Weights of a small GPT-style language model, trained from scratch on English Wikipedia: width 64.
Each number is 128 + 32 x the weight over the matrix's rms, rounded and kept within 0 to 255. Layers, rows and columns count from 0. Numbers have three digits each.

# layer 2 attention query, 64x64, rms 0.386, rows 0-63, columns 0-63
129154118178097179155136078162139158097133120165136142125134109098091105145128141110161147132156101114147124192148088124127118107110153137134144128107053100143108110146133107170083091165085156
084118120113171111118112129170139143160141073114141074126126106100132108145116146113150114129141157107149140123118151136146161142104129125143202130110148078133123173086152124160078150064132152
139134090145099137141122135101123102146113155128110149103118129123129132096120111139125165135135116141145120119156089133121110147137111138116102151130102155148156087179114134114178098170114101
146128104127115131129060149098143147166112162153161058145124146063124147124101113164137135096128158137079128123126119135128153153123118146141175061124104162096104172123122160131135135121092141
163154180124164141112103097151116164132095158109132096176117114103148111154141116166137120107103110080098108122107123103161095104124183091128166142168124088108115127147112171084110148124126197
111146140117133135088126129167139112124152123117151069180086135118132123153134148143131126135099130112125135118116146132129141146123141142150158108099120080097110124098108114160084138099129175
120092109125165112117133116152119151123147089118124089094101130120120133121112124127162072139103150145132098122114139125138177130103143133109160136120161141131127160117182139176094154108169073
138101078118159129143117113090134139170131115153126143065152060138141090106117120140127071141167116114154090151150136150152163102110135173094131144107196157121097140141192156136158089144100062
126121100129110152152101173122114111147117122128108189104137096110132127138140095154115169126156152126115133120138105125135093131122126095125093149152119146147128114140117150106159146146134097
148102150136127121123121105112127101151135142126088138129109142138134132117139126133139091102111107163076075146133113112122106119128138078174138124154175196142196107107088144116118119163184109
097140141137114095138122177127123077121176122168124107119180094136107121135146124158123099113127218059159198083100087144197123114141137102102138125139118076101166153107154086138126117136134153
099094093096128131108089133126132130150136147126110150128187121117119160102136138084137153114139150137089131167114119130097080145133122146118119155122171190069152124133146127095155101136168166
109110148134128112124119183125143118157183102107149155094118079153193084132138184093136122128134133122167155105161116165133144086120138102109142117130156139161103116068118085131121086110092164
154102084126114143117169139144186078102185088146136140060185147106147112112157139127123116171160075150138182152105091060126110132151132170161113122142163105144119087079189061119117112126085151
122101153115129130119156162155073105151119132119174107089142114183084189113094160115139084152123144122091218152134076116207136125143086119077126124087106132169145159132165121140138181079136128
156140135084101118119083123117019085123166132135095150141100140187144088123140139086078128129150139096140144153129105169100110148169158132132158171108137107099116151111144164130123152129171157
135138159185110166132124116133136123135054195093104176153118146118146102096115107140126142115128082173070114151161113093084111157121098157155091117137103171188129080193106133106166087137129154
177134102176151111139118241094083060179121142164148145134109119147131101119116173127103108150096137155166112100113160120116154109178115137077091059130138127171073135101153120145125162073140088
088132145136118089070168117129149155213177140101115107083140145179162170098099085159076162160111067100157153165119125114207145045106105151098109156119125089141095133170127100096109157190145050
111098139112103112156118153070116105185137135193079130128154174168149109144108117073106167137139079117113169127101127125093117161150141178137130107099091114121077131176084150119164098122156143
142132145162087129145150109056160139197139101117197121098136128127111095110142108134076111157159113120107166083113051115146148137099125097131191135198172081080146164148118105131121163105139154
152079136095180138100106121115098120112158070162119150095137089157108164143124067071149163145211219126098134084115170045156156094119163123137126145157122110133125059144105095129134138169162119
123113158148153182133140147095121201114154120133106093112142066123072121143129147068152112178160090062185021162159110154131134109133150130052143152124074137143089130143130119190121200108130166
147164146146112151123167075111118137135159207128132111098104116159179138120116104170147102084140136235137091142110154143145137104148100056127134105117134121143128094099076125127049141107141082
017144124090081172131090110144149172152087150048084211153155158133159140068105155092110131177098069138166150118109160138141085127148167090112136096177075093111154150115148177165102152122144163
149114117068113103106131115140165160136113117157102166135117142098097061049116128126151165105125145184174115068120167086123093170156095113101131167143157162159169117096147187081074161140110173
156125152135141126090119094153142140051063148116120104068045176173095123125183142118098121117185138136183116152123096203165094099050133167088133061148127134150140106148164188141171083069117195
040158111205136161107213144177149163112063127126154122104126116144126152097213074089216102076058097133092136119100180123119091127147170082116149145144147148128155147097108134083173093127157105
099077152199136123165136117115116115109167115071131155108146100113088141134113098151123144101089090158147131113104139082136120112099129161149119103169099092202176098210138186115097130123149177
110118115086122089141037103115160152114102103127111127123144078155116126121154153099181115139100082127161183146150151122114157118111096132124145098088123137158128148176188161203145131125095117
081119112161211135209109078119071172109124141138122065113126138121185144098099087199165110136138120148096138134112118101143142120150143135148215113080167158126132102060041105119062108126137149
071137134156120164107115158104027082107175133123076140193094145226131159205133141181104165125115191131088109085142074167144132056139063135140167127177064040113168166137077130172135207113105082
133128091083169137203126145121137155098100120097120113181174102119198116187115109122184056167127101109086072101103136150060134108168157132135155124166099122073154142123100141119107147145158136
120115059119128139146146114090152139167149114168150119141139134118100124186160114095089124092119087093113163150115110115178132102169179100070144135131156143095175137122084156099110115120116174
208109159077109125129136126112128172147125129156150141145105087148125103137143111099124123132109086119139116133105094167125122128122155105087135104167155136128142094125148106112127132115125188
112120090105082142145116129112113120178138087162148109165127145167094103156156128108117162116117128071150155098146115150136123081143152115099096188125184137117172158117161111050144117124110135
082117125152092173153115149069153155149165106123085122127137122109125102142131184112183165091104157121170129120112143111117120118134100101114100157124137128111168144151174075100145089108087151
118127136121191124080098146138163070096123168063129131076147125119175143090141139117120127174178155164068160136144146145091148156142077189172155071061094158131051148146094149143110138132110097
078116102107117153179123167125148146134136176169134127146110090061165126187139114100114103112160145151134090178060146167134113062160136146156094184155161145072130098129086139155117124112109059
118129123152141129154128119170179154130109153128149157073154133095149149127166138116103121161121114141145085144116136140143130110106110053112141185123105165077168108125099150177127079129117107
090146112126095133118167132125100133157167115135129156151138160135126120134138093101138150094154132076139127130133072088047142139148136146157137174125186102100175129116153137128142092165102081
151111177136149170113154138132114128123127153075128130072122146088153134130116152149156124152131121135177123109160155132077128147127080070162123162077147125090182088146191092135143122123100031
108103113124117085165115140070152151156187124123169123157116105153177097134090178167178093142080156068179101083112101099107095088153144103146088151174120107158131104148127111106132165137155147
122131163131194169115137120128174093113120125132127126117148142129162130097143088111064176142164152139077159121121098111092126110130125163144107063114171160109138146124073145087121138105165133
160043115072139109109131178114174101110167126139202104116101086167133160132139117160118067178096107115115117110179109147177170090129152140104072108135105104162069120138104120130120143132184168
114138118124138127113143158098130140098194106141097130159179149193093185131137090094096127137081123148114109062141103115128175138154147154125081105132125098170095168161137084086132153102169162
185156109087097171129148135153134105109087174125159157148149070153141125084169109134149106174134145106063145097106102160086115155095143084127115092138167165157148122137079100075143125094113128
109086100076177177112089164092119075135238130150113140120196163168132149154089137174117087193109178078157143093141135105162194133204100097074088157088071086111100165166115121139155139125061157
151182112134068082151128073145149104100091140153088146160162161089101134134139135125129147126127151189083172156089128116085127181140127067181164086127177101121188096131102074132143081148114165
069102094142156171118081137154108112120083120144095165176134129074089127140116091104104138111137129172086125162124142157110183183141125219114130139091158143128100139134155116146178067104100122
252154119122148159059060198129100052101100180139135061122136123095120133174169192114123109126116134225133150088169108166146162151155099117095140082063169132102172119097066107181108149072145093
133057112103185079106084174124123106141161078164192080126126154128126194202124130125062134154031100211158130065132128130210179135136133117124110110106149076124119080091136141172112150127141164
062128088149077080131068122186171169147087137171138121160184146094113105067122092119051129093106127210139176139105176079184089121178165149201204110177116092184079062133083162079080163100104214
082094175143099098162050184132093050148140123138099140089212111149137125103174120157060178166085169151082134094085207153146153105133093119168122192071198098074121106087153120137149158116110167
111098044142154156199098193135068045115156078050102131097127065162139112141203112133142157130043119159113083060170174131175189193137117167102141156095152130096161084120142183140173151087120115
147114121075087121085156135181113184128095144177136162162131134152175158102121102114132090151080030123131166131178100132186135128164127059125100134118139133121173113131063099125107135132119142
120194147152139130157159100131189138129131162142122095076115138164155137162138076070121113131075077152110149091116134072129146174055183094201142137129139127163090064170090080101107151134145127
172141140120161147105109145160032038159147189155088126115087178184193155154083159123093140096122093146194086072204149117111170157169110113109079153095098120191096100098131116156089139104122111
088155110103162096167094169081118083109213115134143144078133063190116168173183129122094146145153098105136170115184121134165149111075149171091135163102085129096080101186094114179161144129083106
121114125156149080115177034133196151164166067170135151169218152062121152061153147092155156150181136133118158151093014113112091124078143089125113135092175180193091140147083146085102096118131153
149143097083117184139102174114165154171126088108189161071105113067165105123124131075138113136203141121096175154192129089148056158129110087174142157147087134141136122101130136106081097144121097
097124145091122198130145091158172099172073136036136164136130203008129127036156034158124130183125141106126175111116188137132060181136172070219144110161079153136120116144170105084118094067168129
036118153154130123128107074218116184155089087173166154156076156105144124116160062064058177111148174170151141153067144116119094126136154167205078095146179174140075200118095148050097160143181070
141114113158158108138116165058132124162156081144115105155118073119115114159092147170077174145171135125156077168101134141158180034127168165081125105111125146070144129145122104161169137149118096
# layer 2 attention key, 64x64, rms 0.363, rows 0-63, columns 0-63
152135169110039140143098062011203133081072159102069196095171194149040183084067068143077140114204080194077110158183082147091085178179102177143036170183146190101173049183150167071255032218170109
137115140112144071141138150114056122132210102167154091151126112144161098177156191140139108176051136065170152076110128160141150055136121148065109141130156079151101166119104122152056209070129174
146126181110079107098183080114151159109061147092102200149126149121158113113124055150133140117155135136081131176068077103106120173122155149203113179121156103109185124134122109126124115138180090
138130096172093126134102161103127153161102186137100167109116134157126117145134123104093084072151104103110101128158080100143131168126143145155135079171086130114210123133140151133196086166148108
226142149169151144153179167123142085154082085121146200119149117144160115168147114163130136136130141126060077180101125065134097103063080127155125107108132123103110111136081082046169096167129156
103119171128165107185112140172119069152145113124121119115136076148176072138145148125160147155049150097137103039096101148158120050117108144117114121165146132131094161093110150162115191119161146
163118092122115092177132168120078103162167102183204085144078104101178133153128167103157085109065129077177133126096155151142154087151131152065122157129178107125075147108119168119091188091135128
076168080128150141135125108128125123119125126144158090109121139103085141125141155148124177121192151160133145121114127068107108177106105108113149032124114148164140114067143232130157106136102183
087151102134128129133112145133135154154083138118149128097159133128090149113135114112090114088188136115083195159075144083115117140166155184141139105162075159126192142119153111145170102128133092
131168139114096178129138104137105111164146107129130159196079109123109077161133118136105151123154059128099117129150113065119065120092126122195159197146124093109171115109112182134118072139164163
082101126097079128103131178111114134122095196144139154106159160176121176150119120107111161152156137111084146170120083076118122131185143166118106159134171085107095101181159119091213135111100126
170125116158104144157146060139139161128087117129136189118106133092138150084126095126173121123131132138092116185076137128122156125084128134120124123109146154111153116125130111148186042167149096
124129109120162147091146162097132087123149136140118128160152134191130096096154132138147146121129103160159201106137157159124138077160105161100115142099076125108127079093107172110090130145109132
154140144142167106057151079133138155092147140101125117072148136130079112125129133134135162120130092129134150124127145102115093184163147139124114130163176159141102138138127136156060143091139105
074089143129114129142159147049088168110112155125164123120090097162178156120135099086108085085114054137139158161187108205174096162140102195091137177113192135126126109094149070135192138091183052
109130150192116138165135111119097134151103177145075147081146110106111112136109105201091140157135141113103140171108088099118078190152129167187029143160127136173163077097119149112168073122130138
047106115170136203119138106140130125132059183091124203123158114088100164074119109153104106105137140173056123153143119114071072182170179122157077088143137155165126104126114127132185079163201152
146084124083201077110124155187102166171231030133172029140067089112157086117147138156127168153121144114196081124141122138178126066105128104125197096135159120159081184062085171139038232093068128
102159161161064169071124103069159138131127199126208167147138122153105128095120107156087104132169134090104088098125102048070082167128096108217133104116076138087203140137138119192193141141129180
145085108185133085102153103116132127184146142094117183139107167125077098119139067128122095096103153086168161087163117176160118093110130130130159095127160136172110180110104120116135103088147146
090183128115128110099116110135123169105148108134146138142084162181167113183110137096067127145179093123146065200127145168092078158143140091125054103133175143169151100128079148119192115134091157
119083133149126081127125109130126047130139082108174060121093142124118147138135203123158117124119110029120255140096197131143139159165109156127099176102169136137116162121185170070109085136117123
145172151142091110113134098126166119117099176089121148160140185118056146086172121196122085157157109163110089149128077122054087135124156123119147164127068182143124146135115086109171082196127125
160188154103128123123134087078151117083103118113113171053120105046129146141108147128116098076125080159102169172207107120131080070149134095165132124162102108112201118160142214105152155188164113
144143159211183092120069159099067121154078193056122086109132133128155163182147089074129117140104089082159142121078130163099148112172130145154171133110084139145121087089112103156124145177092155
137176061147077189100167113135130166056161141119137090098152067160137121155122159140148109135143140109136188130151099110142074135120134158183152092153118136088103130145157059177164087128139077
150095208099142151124146018134185150103153176196098102191094117115160127172087171165095115078108206123120113109119118112074139125116082138086134195118125108062092188128151091116075165137145121
140134115085141100077108121133069099168136126174128089161131121111085120110142175100158119206110100076106087124109142137173134106156178235143116122118092152086065107180130181119141161095148157
102152094128157098137171094161074137149100139114123126092129152144168148145124085098094086123076137137169108069106239139114126145133120135108185162078158132113069117088159137151121177083125184
133145164154136147097166123113123111114132119092082159100156163122117119107110150157098148102149149177078083099104098124198121156096116171057141110137093100055169122174165145153140078116157150
172147115106125114152140083141045186169107188091169078111134167140076144105100140128113096131122148111080135093219206140101121151137185132125101175071072073066113080145164195151109075134063141
097123140099082136112076052092164091139146154141082156064171159094123192154074151116069141166149130131120169072203133156099124073132078146157116152164168187119148130166091137090164111091229137
112098125113134128104101137166141123135110138090144097192147146113122138093153117147121125165144157099145131111124148141144128125152108103150160164090120120115101114099106129115089149090085137
130159130131137106100110136117137110129152155139122133137108124117101081172107138107109127106106137117124122124137122089135113108107106151162178165119098112121144162127142123148119144133178106
105090145143085129102145096131105150183100090068211152054201224150160114139134052185116151165139155135095018121144138091160108116137164193145115130094122141077079135108084139147199117159143113
096174117152128127154102165080141083114140120158114114125143114132144097176075147096116125165110132072097133129135125128110089121116116136132110170132112090134157175125149108117158134116169160
083102096148081132133130143143104087118127147205175103140092148175145109173113118122127105107090165062116099135136147165158102089124134182121083112104155097188192140105130110139109150131159146
131098111099126142111128119168156136117142155105153107154118093109130131108173120176139111136148152141146126117103144148189119102136135134139128117119126152101106093147083146128127135131103115
158116107148130136124121094132115119113065097141147138148091159130154155128109153198153080107136159124059139188110109098127110086146139101105136083120203143106213160119043117127123120139135152
119148115132115140161160110138171131127126151092126123078088117118140112122148120156141086107131122154124150136125074149140141093119149177118109128158165150145116099155125102153148130127115109
176117136146128119122109132129084134134099122150109155136142117140092159105106115125137119108129158148107097135091154138114117145099126109119078146114149136181174137128164112118111116132171121
150161122111116088118096127156130131144096145137176096204136105158093100092138144125159121114105154104097110107089138123124145061130127172141161098082130112148137120113143147106080186112160165
123131095151103108115104169131104111140167186139171100155122168128135136135106143151102127159131152104162159125123122104117090097165130146154170152132104072109106131103073137134129153119117113
175148124152137135125124108122148178158096119081097137128159102102109164090141122155142126129168125174128118110111165133127128104169149129112116121102099146132116085183114109141148115154107095
121101148093141131147136150095131138160175109160156133129112145144137112129106146092114166131120121115155143121119134122141079129081103073107144113164101135131098148108150163152121157115106138
165126116149122083113113127111092143143140144174115145105158133134079124156086130111114157148141150090135137140108128108095111128121126125163111185123123127173128128143162111097135115132158128
125153182107183148134133127167138109054145071104156120116104115162179120125108115149117129155154126125074104144192128134131129133148159166100109117137112140115118184134059130081085119138109111
139088144116076130117124147100165080146159102188111136130122150145149119129107109126083120109108189147128105141163063125135159103120094146128136099136174173106156160121103111129116125141146156
143093125154102165155098113114116152117121134120082229106145150076075198053133078098037117113138135208077133165105117102073096215153087156154117125136182199107161105158141119097225092110194155
120095112112103129122136101127143158141106115163132150134141127104118151114091113077137128129117152136088158175083118152142143142136147092106133125140145115128106142112167123142142088179153145
120107181117080141149138125132130103119110138115190123154137193145152106174138136075137123145120115117088185141082147105113130110105105139113133122180098116137115148110144121151085181123113140
212096182090102083129134115122105114105164083180103132107142184143140140154146152122182111180125106085134161114079142149133154158086082104052110129126145106069172125122167125120105127152095152
105049124106165125119079161113144135170121202076133134157124172106167128176130141086150101114146126128142184143175140142100139163180096107214151103136098104079113064119146112143110081111093135
117129111154178111121074132081120168121135100140098130174156116105115173101130191103129154101088139178129125127108152102100095119148097111084117181034171100131119101115154171151082149118123174
074134095102136083161131138155053123088163120171128079124124121131119088097113104105179080142100150120205148056162160076132193131152165158095129137152140079147077156151144131150081168084126166
157108211158103100150123110080175052095131140163138128110144155097111090149126093152089136131129105142136123132118115141119174088164128117139108175126139160118140181162145116115105124127121043
097149129094135081151131100082115108144160115109121142144081200172181084165095114158078187093130111124159136110125092124171138137123151092189159038140186138146113097113068169123124121130177175
177123158110133161135105117096134135121182155136105152048162126111057157105182122176145119130118138158175160138155116134162097133149117117114120116099093100134081139112166144111104079117119127
106160139161113112142172156148123151089148091157112112106109162220110164128139118164120105103141082150108133116220131106115140101076104195132112100139126171122131075093129083110133133098154157
135132144157088149130105102134107133123135171140122146129172110119037100131090153184142120135131115138079102130142111124063091129116123157169153213087047145125068165139143126168084118176144111
169126079132083110100115123071114097179133171136092095133089144135125084094169064155129123137147072099112069133166140141104121143126201161238148152150111129158119094113116162124151109173148103
174086098139136166159051149124158102137068144101101091141139106093160056085089110090193177138111098141088077115097130140112101174167187148243145092071138077214102094140122164135202113086142171
099094098169183149072109158171166093174158112133120139177090101098070094119161157109145118075128137134211157158148153119134059146126163132127114149102158088138133148102151120099136126153096101
107149102092121164149107095062104139232095092130089159069152141166137211119136158150059121104181085115128198096166037109142168111122129097095150121152192187099159166143090122045169126160157145
# layer 2 attention value, 64x64, rms 0.314, rows 0-42, columns 0-63
160042054150147121167175096108123080165186182143090150144166082119188187122163132129161086117161119087113182166135050081107058076162053167130111108142105118146140163137111067087145178153108166
175114065098164091152146149131087119188123134110065174134083137094122080128107121093071059064120099193190131143174153139142077126117163123156159129149180062095150117113187112149126144127078168
086126157133159197072095092246096181113116132157131115178127140183149174152100145022135133121071139153081098171092120099138120135126129119111098167106154146121084125162141120118147158122117102
121113189096107136149153149096130097107111124130175115130106141089174123119111054189151150147124122122090125130132188103125120118170122087041098118134202147190093194095095073173127116123072129
153081155154080111147156078117069099124161166152155165108084098162162176105164140144167107117142100147128133182170077109188189108129158145154139093072095080142108161139105124156151116141084060
122124109146083142095112164169138137164087167199169070134124092111084095113177144127108141149125129159128185159176116145104131117197108145117107090122094125104032104098123138142149109162120178
117152130108093141114189144110145090079169135137093124052106161109148104117192116134138028183157146170092115132174151123129121166159085162107156126093055070159097063139148195140091152139145201
168177105180142140134123077163147159136124134154166119114100031099161103112173150161141124146136129095118188122136124126178095173112161060057109075097116159140111080091178153118105108110134126
123147130089113093162159137148129139131132187133168134156160127119122182168119105173135109121133148146128123045080123197100089180164150157061116140130125088166019072154081136103112118116112098
121151157169143090131107089078184108176087134141110041132069166148072138135133127128141062105110181082094165142163203069168111140155145098191146134124126131126089217130150127102108093123098108
177107136074081163156170162085114151119143147199110077109112079090132123189062162153197134095150130168107125145132133144095124104111079160176069117119190192166119158186095071091079158115179037
178149132074104142137095126123096113223086106120134101153139114122147160054155116173076155127132073111068169097071060107159149152209132175096174102130116168186093094141158113139075164126165138
108130161049104188125117124126169040088154155149150176087103177104102116100208149065186136123085074083147115130110155136162100163199159116108130122091145087172128141075107132166107128134180096
045098099125082143084091056138163152145124115096107112152132128149121152115136137131140118130166097170133084109099132123140148107068132135163119127159129134154145192082194118146091122141212138
129125151181147110054108112132181118113106115139067166174114124134176114117138129181119142204098179157143091191116177146152092073104095158112188099122156164135089089096097104085143105102082119
137164137153110086128186125200129166177155102089175104120165118114109082096180076111097120132115180167099115109087129150121048092133167167134117134123158104130115154113122100072109194150130101
148080192134118083090094115141193105169165110097126161101184122135074130133164108109110074152099150120137111112135127118096173163080084113195119028139105162169105098135172178115088138148127175
136161035077143103149107076143117168094102110093147107130107128111190161120129139175134072057136114093146199082097132132140110114159093109108125197127163162106152095191150147125134152158120111
124163072138110134115126155113015140142149163108120111154195171093130078093155145146068159129114106085130100127114133147214145126121151150109099118167088183083144135165160154137172113166108088
126116139171108123151143129205096071106166078073102127129110118162121126102126152112043170142107143075121108128150221124176157180145123117124085125132152123078083142163136150216112075052119166
147111187109131143180115117186070139135125145121159091104065127127167151152200084125122140043074141190121124134142143124156145105160114135115159123186119132000132097185133128108101103139126122
183205107162165160172057093078069125187154146114092116124182134185149106145112140129141139186177167160136109121139112050088135060155095110093084128231158103146091126155110147107130073085099117
116157152118163127149146134114151138129121150161143112145176132081077134184063093122111172134194082115148123089106123105116137179130128117105160063103150100134163149095204081131136127115121087
102129147155070103157106134138139144121135119165104152088095097106122190135135141138140081187143159201139132060156110107093137105077155068160157116114162085172132094170108127153124171107108124
043139160072136030135116138157094098128150091109181087137112137135137106110151146074160113148159139154123156187148143125114135127117136153202172090112212126139143053085145169096167072056101176
067184100168123176145111150120117062148154164061182160162064211089146159052115088140124082092112168151123186162169071163123133103136105114093112113118138182106163166133146139061137171155071084
106082177108132156130073109105102168047125130184147097156179133085061179107116118104199137130129134084102179096181138161121105158136060077145088161119163095156125135140168139162116155110142120
104172137127135129165195079154155095104136089133133129078150177123138096167107069104089167103068154159127158141124102127152081069113136155187183115142084200185089100138148079151082126105140110
113157115119108140155121156114202032117141179108103100154107171101180138168133208144124100134084097082119108090107131091101147193108176058141096097163162207124091071156076145093190145170120103
179078173158145129147120085154141113098130111109075130224092143126162050135097189106121119011145121169131139180149153220122162124118134146135077154131145078146079113129144107042122097216109096
125087145110211129157163175156092141107154167089109085097127122165150127134165085167146119141132091124057176156140133081138131083056125071157123124091186081153148132090081099146178101157203120
146129137170152142114131153107146203142130088116089099082147184110110135096100118136126134065146125200167114031197095124161098129206191049135111075143070150117127102179109128109140166142082140
160103106114152144095137160123121132111156147128108121132131125131112151096169091144178080146154111151123168112091144141102160143154118117143160097155158099126138145116132102122148148103106126
144166101120084125162126077083165134199146082130046159091128151163179153140101122115156108147107098089126138128149127045164104149077123146099144147080146144117159136119143079154097141087102203
167126144182172155162195063080132110140138110116121123087082142154138089124140128158128169110137051092181125148093169138133110109104172184136102126136121092157084094132143110117129105128079160
118139142104110163166156130119145119136139182133133132121088164150178132120129080182083097087086139096086168156133075137162169088097186098119139066172136124120113088126156102103125107140115176
149101102089060168131166111144103147133166148099095071157151145089092108144126122164120131115163163160139113124149125146127132131144145162119144148080120125117120152105104177113139059102128131
136158130124132103103103109161139116173105125112125094062137127121093099136169124162097165098125091120177182047165161151140148156159140102113144100106119121174104101138148163087092096136136139
139138121150115161150119209127112162123101118138229131128127158137161067127149113099148155103117125150111138082122144106100126150130087123090155131088159159119104107128074147090090141122179116
143146110134092099178151127178126107110119182141176163085123112121142184103181114111105120067118087111140134111114187110145146142110062154138089143150121132125102127107131130147080128120131133
139161104212109161144139157136088165127159066128138146139117139101069156137143126153088111093131081128142112104141191095114120128129124123143118104139142152101095165155123160089112147170131097
104170091101115154094163139117147102129122172102143127130130136163084190121149105147126109103126137102089170089171088138145137149151104147100088134123101062155053108155204097152142160105122161
102141089151116119110124113140122119088163088093173105140106107174123155060155137117144128127115114100119094128118089067158157076139148169152157126150128134176143168183095120113164157105143139
# layer 2 attention output (transposed), 64x64, rms 0.279, rows 0-42, columns 0-63
127138068096160156125120144055184102119161086053125145117155111027064140189188110092161091179178122164185120088119100130076106153080131136211072196176071169121135135191163048153118131160175101
139146129136199192085096052180146141072127109118111103116129165120122221111106078107185109171130154127062132131111082123069163153105101168162117164109128136112079221113152120163085126137119124
213103115122126052151108103075150091111108198160114153120149131091161172094140084099203138124105148112141194149103142187153087040105184129044113146108102123130094113114196102143174160126144135
122077116151171143126171135087120184126125091103107121102141086190171111131084116154097147046134103204186064143112175116142137127097133186117194155097172115131115091089134061159170127160097102
153110100134176155115178155057161079162088131072093126121154148120101087129181122160078149126116119122095162050170138168104151128132109144123148131165111160118043145141204097113116136116157132
152117072124112150142146162123122124146140166141165137094196139171147047198098097087134103097086075105160158124096053078124136107118119180127085171177149128102168156146131150069129158093126161
182119130104176169125138152131127168133154041158200089170162105122142137184083136126037121150132128121117114152112172113142067068126127054147055139099124141088113151095116224042118119204145145
099134096153137187120131164066036109165107063140110132100159198121129141155100145127189103095093046067165145167163183121160129162123093088128091130150157156101200051155163107104114149123125165
124137144098128103122132100056105186200142098125186155067060122198136097160140113094103106139101177111121111147213176101176125080111160190163117127085105113097144128142130137130164128120115076
101091067204179122113129101110111119138049135112178078150092085155206131104150117144149125106087158164209123100091096166117149183160071093107059163117198145149148113113114160150165171085078144
132101135160153163123106112035234140190158111094105119127130094131064081165057101114161151138142185126183099100110123111129135126196106121132170181129082051143125068184096068141184126162149130
122098069137120069154059105072127083195176140136136099109155088020117062186132172101145167128077130175106179100079145158148152163137162133218155168105168118109091082140207186133125113136150064
128131176123167146158062135096119120118040120173126110127102174097156123155101138138021202061190163161140062141146190209091135069106153171095140069119180152116141125066176201128111116110121066
170080115090059117144062132114136136143103150135089176147105143154104161104104147144186088108059141171157115081047122118112147183177120055171119069203142173169164128125167144167059126148135124
147161154115143097128148124149101149092146093174138147103123165127230190154142094139075136132155129151150179128105074108226138170129088070104099141176123072146095113131070059088101139138090100
123088105117118125142111070133132104154129131118095129180135215120124151159137102123132178143113153100114064127137166095211125077032102150174113161154144162008187147118070137153121178137138098
108094131112118139096075172188127153147144188114145195162110111064136090155107123148086086134067126156111130117161179118149148142206084077062076155184118159062160184160158141154079160077051122
087149093123096075112153130099051110130150094096144124150095167168106137117112148174215139157165081100138144182140078200106142107122104123226101145037117118099132128112172141118170095194159109
124071135123093118086105132167140104221204131089100120138119185109068125097151154151106183151136100131112162171138079143115115088096155161156091129127157135163070107124104141109148114085195146
120138115216142134109121072190098162117112164112123102079163208152099122125148152176106128129057062120114104149109205171176204032129146145059072103098083129166064114144127138201121112159060176
131170093122140130144169058090138114162110155178158135139100158148147109084113149196135137179096077082086198144129129119071182054116099148093115222100121150057110139167103061092179097151180126
149182115057136066101074169134128165146087081137127185110238108121135120104155139113154174206127136138136096083089148159165134168048111133121106134104104162155071100143104082076179079057168255
147158154133116136139117155104136209109124133129120066127058125111108124116099158119185099064087153167114091165144121065115105151115198120136197136137170135114150095103136081189135123099121134
135116153121186172161096168118100109095112119111127122173198135185116143139133105121113127109087115094093130044149197119155102200134079118118118134133056134125121168130135108133165097128148120
075110090140182080149165145215108176069091112140146093207109175143088184144138082095085141187100103115133121134103150152139202143149187088101113126117090100072112097122137123165108148077159137
081135062080168146143110127141103110190138065139092185180084068132108135123162127083122201106191116150087143190125059117164129089128067095129143116106182192094173154104142090117203103150152148
166115141141158099151092178086135211094117154091123136139125097107086095137112102094189114085110055098173077141148183180050080158167168115085156138133132109134122112138116159138182169126147129
122056123081087191090132081158173142099110175165149128156136123032114158224155141110103083093100213154090138169127130177156153133127133122138160165048131093074130099137100085140171108165126101
034097121109105149131051206167097067194154068149138144135120076186149134126145123116076155139180183117188184156161129146136114070148112195118114112121116134182135104093143111123166073075078106
110141072125104163091120065098188161114120101105111208096124098123144198048071093136176120201132119075106199137138038191140165008186131099158195111206151120160141166174064109142148175099091091
071108142149157147122158143127096066092146122050181159151192108118143166137154120189125157152151137100133000084119161104020121118132172095086159135170162131154116119107095077165119124137192146
149117040118089127159074155116142114153173152115105110125133120188102169157128205071144127091178116096060198140123102157102062174050065175106148179092119135151154159081086155117143189109162133
096107150134136119132125099109133096145128136105078150126107120176136097145107168147139139094092179141166128124138136139119140074199114115141100149139146135134097133159122138085130117116151112
163124161081126136155129171146071127139110102130118124158109128134187149128115156110129143142118148086095121154078123163124173193216124172116099095116104136073144116112117121133080120116117117
104105141130147115167109184121109106070106131103125110192157123098105132164135158120131127133151146162134103129125150155107160168143136132103106131112115156078163118157110055103138145130067147
144122119125119196111103160129120179099103133071146155175156088109117148147109139137109149125122166083110156094103127140143071162148131063123147132119120120118167147128122138106147160108135099
161046111117129165049154121195076096095125185083120149092124092094161134122176114164136150102120124124145117130176115163162127120126141112146123174138078110105152094138179144107151096114144145
096150130116147111197110128108148139113154116121138112100114096120157153178157112108142109127148139136156129115124094126189126121133107101078150124156081111126135112155136084137154153099141111
096165129160101150189111064124133193102148082130097082125135115122143144140146106114145122144133115099099153138132130125179102107116140124099132162087177112151153126135045166149132153100165101
158153091133088065154058145051112121139156114201114067172148118101109178118116127148139149093151159112134157133061128113140150112139155123094165162144103109133160120120154100136120134102155167
113191105176146094129090113122161119127138124113138089145151126084147142144101105142160109127113142141138173136081140116168111114163118116167120117149141101116133153191089109087111125103110126
149130135089113135125082168097101165148130128153119137159144091114123137130128108131100142103150189181122121112149124158163100139137100108104146108128175102112115132125118155149147071116110107
113160139154140113097105174124133111106158160128129146157104124159107184134127170066100153107085056166143091111172142087143129111092120122102088084135153149152113163157126194131107154090139096